config = dict(
    n_layer=9,
    d_model=448,
    n_head=7,
    n_kv_head=1,
    head_dim=64,
    d_mlp=2240,
    vocab_size=8192,
    activation='geglu',
    norm='rmsnorm',
    norm_place='pre',
    norm_eps=1e-05,
    positions='rope',
    rope_base=10000.0,
    rope_fraction=1.0,
    qk_norm=False,
    attn_scale=0.125,
    bias='qkv',
    tie_embeddings=True,
    parallel_block=False,
    init='uniform',
    init_std_qkv=0.0266,
    init_std_o=0.00626,
    init_std_up=0.0266,
    init_std_down=0.00626,
    optimizer='muon_variant',
    lr=0.00197,
    lr_mult_down=3.0,
    beta1=0.95,
    lr_head=0.00594,
    grad_clip=1.0,
    warmup_steps=200,
    schedule='wsd',
    decay_fraction=1.0,
    decay_shape='sqrt',
    final_lr_fraction=0.02,
    batch_tokens=131072,
    seq_len=1024,
    doc_mask=True,
    train_tokens=906800000,
    steps=6919,
    dataset='wikipedia_en',
)
Each number is 128 + 24 x the weight over its row's rms, rounded and kept within 0 to 255. Layers, rows and columns count from 0. Numbers have three digits each. The size before them is the row's rms in percent of the matrix's.

# layer 5 MLP down (transposed), 2240x448, rms 0.205, rows 1413-1427, columns 320-383
089:128121109131098095131089126172139133112116073174099129147122153135075123091156114147136139124103112164072186113135077127092115146163125128114122157121145140163139144123121116127173156116113175
111:127122159130135111110165100163136126126135138127133120137110083134135137058099140101118112111169130125137137090166101099134131101108099124097108115144111123142166126120156153106130097124141138
093:154098120084142097165118134149096107129155119142145103140111158119087098164134143179122133145155145139090149153105106112162135167114196127110160112127115182160129132110115107116096170115168144
088:173123149095107149136137101107132141100129089122112109087176109113145107116119128120135146113137131134133153167112095124100129105101129154094128094154092092105125126170112148104111123096099089
100:109116142094107165124125127133108172114135132109165163121136146128099132137087128114163131104102129138126142117095127089125147120142123144122122068116099122114100126157177086104139218148137167
107:117131130098115154122127128136121123089112145106145127125118091170119103093108103079107083149119146165114150153117149082124110126131127141154165147094128159138135141130170113089150135168152161
090:124097162153128145137110126124133162124108153114137110152123134134111168118136120117152150099110167104092144121085133113129148184106113081105103126120154119085126130100104152095093144152118155
095:133141117146136088127107143144125127141126146116130169137117099105103132146174130116095108104146162083079140068083135148100130136123109088122129097113149084124145159105159105104129118145101121
107:184129114139137103101101132131133131124121084161108114094135152141114116128102099116151153099138091106136125120149164159147138123127134176102133108100153155123093148160122094145142109092139109
106:123134124119109118149122169102140155137117109120134161129144117113129135182122112126120116125157174143120104171110143121064110104132133109118130158117118135106102103105142132119117141148105106
102:140156155177114126151088138128154178131085121128129144143146099105126150134110136178146127131145122140118088104143104111150137127038158141128149115145129122110076142077099090131159120139148150
097:129168165122154141128127105128137114139103144135164084144148180130085112119124160106156161108174115114144110121090143149143152136111129146143077106133122144119132145119138088119137147150144127
098:095149163167141106136144102129106134142172125096110129090143136091128122132116095158097141126136108129118115132148133128129126137117109111172186143143142148144147124118121088147108104106149108
102:126122180108092081124122124168157109137128104110134139162102126135199131107150137103116095131186143153134142107115182124108140133191092133097121112127126178127069107108115124103136134129117109
109:160159093130110121126167132102124117140128129116095091163116127137129140157136118102122092105130138119130091139109130106110128100136151146132162084106096169119115169099106156145115130097095097
# layer 5 MLP gate, 2240x448, rms 0.0707, rows 1414-1427, columns 320-383
103:093137136154158155161137131069107125160140153114109148064100059099104121153093106130103143079109129157164102078125099139153161141122085125155144131177176119098096138138126128134156111094129131
092:083118118142140119132103147101148139128104063152086151114097141157149098153125141151132123132118142142099138116132134094121104090104093144123134109101092124110148123108117125152161154180138162
084:124133094095164181183142118169147130148114071119146097128108108085098104116105129122126104077164129140118109144115134126124151131123137122107114170121151105088114107126107127110111123142153156
092:128131103115191117140115203117110118110143111137077144110123118156148121094093142163143138110109141136106161101115159132162069136118145159170139110167155108075119158129127061128152148102125085
103:159100123152177138118155163139153167160176106136108139138121185147156140145151159153111134102087136135158099096149108081107154071147121142163105161101151127149128103137142148163144129126136087
089:115108116130138150122097112172173141138151155114098127113131129141170154115087118148110166150123077123095122096172127139149087124145150169089148110155119163087129118109129135116121130162164124
093:083126160082126130136138151134129142153074090108146130101125092109134128113151124122142117112171109125100118113155141159171104110119109120136102138139144105094137150152107106158163109100149116
107:125094086114121120164133117143105101104093117119126135103128121188133148123148132079132120143124145107146145177119106120152136086137134145135108110161118137180128105125149136179115135155119164
105:109143133155144146130114171121121153170122130116087149099153133153130099109101089127115157131116135152129138130114136142153151146159132113121149136142109079150141120170129141138144111132189100
099:145152137170113143095112100144145125167112152095121184159133124116124102121129142137127097172146088118099142124174128103075099117122130103137165120156150100098137146093096126103128145140132122
099:107101111114137139119120135144100122139121111117125070150093105140090066094184143130132133122113145108121106096130133129154134127097143141162164126159154118135109124153168172056174088139111135
100:151124118147128086156104146133149146092123110137141132139135153108115132149116134116138133086141127148161108121097086144125124113108105123170124126113123124095106159162147129126122097143150130
103:131117149139139075125091121164164105105132110103159123122139113148140130103103128134125093130119074174062145105145156135120109157146112138125104106140148114185105134083096143133159172120104136
097:124119161095162143106202098129136131113098135111139147146149181129123140100094073148159134153140176120102129115129147157152142136140110150109098111164122146102089065167149143118199110124132166
# layer 5 MLP up, 2240x448, rms 0.0721, rows 1414-1427, columns 320-383
107:133154102141159087076104137101075152094164121117114153142121146116129149063118131146106119098145119175135130084130126133168120102127112153132169098163125102134134127110139144121125108118068127
093:153148132152136183146131117148104084140125105114114150123104107118125131130131099139112110124160117107116094122112112117087121117142073103116127129123142088107150082120122132158171161096152153
085:147144117165146113133167087155135123106118141162088135163107116132115079142111139108118104113138076062167093110135150107111137167128147144159077136143101153153110118106141119130123119124131128
092:120108114151106103163121155089090124130144138120154107144116131135129103094141152161134155110105082115119168157152136140135115124136129133137122119154153085087130176125105089155177139133100111
103:159146068160094149172155141174120164147150132105147136109097128132135143096138142103079113118113143140151158098096130138139173129128150134157130115116149139072173098147126149141138121120128139
094:148156125134155138161118167138147101090130103158120142116118139119127118153118071127124105148116130156140125132106148121100160148161151132156100121124089157122107095161151162092143108139149119
095:141138145085120156130124132174122118160136125112152141125111125147147119143133120114104138135127147212179133172112130087161128144096162076153110140142099118115170128115094146094124127104125112
102:128173167133163106076126130120105135103122146116118130139125103114113105150148136127137119119158101118096084088111092165123088161099105122093129172115125150118122153152127135111135133091146096
106:140149129104141142131151134130104168127100112119142113142099144137135084121175080158142186136103114123114137152140155108142116121123104114146106080141092127123135078123129140119122160119096135
103:148152097128118169128132090137093146142108157119105114158134125148125145168146147117138111133129131118086107126147143133128131083135141136144139125149173154090133102143110149163127110086150151
099:152103103146128111168099129107124152145162135107148125156114126155148079105174138121117123124089095107142130156158141166106128141118115131134142125146152118097095137138164137099134111145137079
097:150104096143089164107133117122123108153147116080148156135140128133102142091164154149172140134119107148163134144091088117146090120119098137122152128137106147142091132139119106099109157136133117
104:094109123149134145146099123163141159162131144131113137154146127103136135112119116090123150134133177126156158126111099133114123146120152111121147103137154138115135083207110139104149121111145120
101:102130120135115127105121121144104169112082148115121121173164103102130086170110136149148128135125126129142104128139118129081134115145143155163139124087095140127095188060148089133152147123132127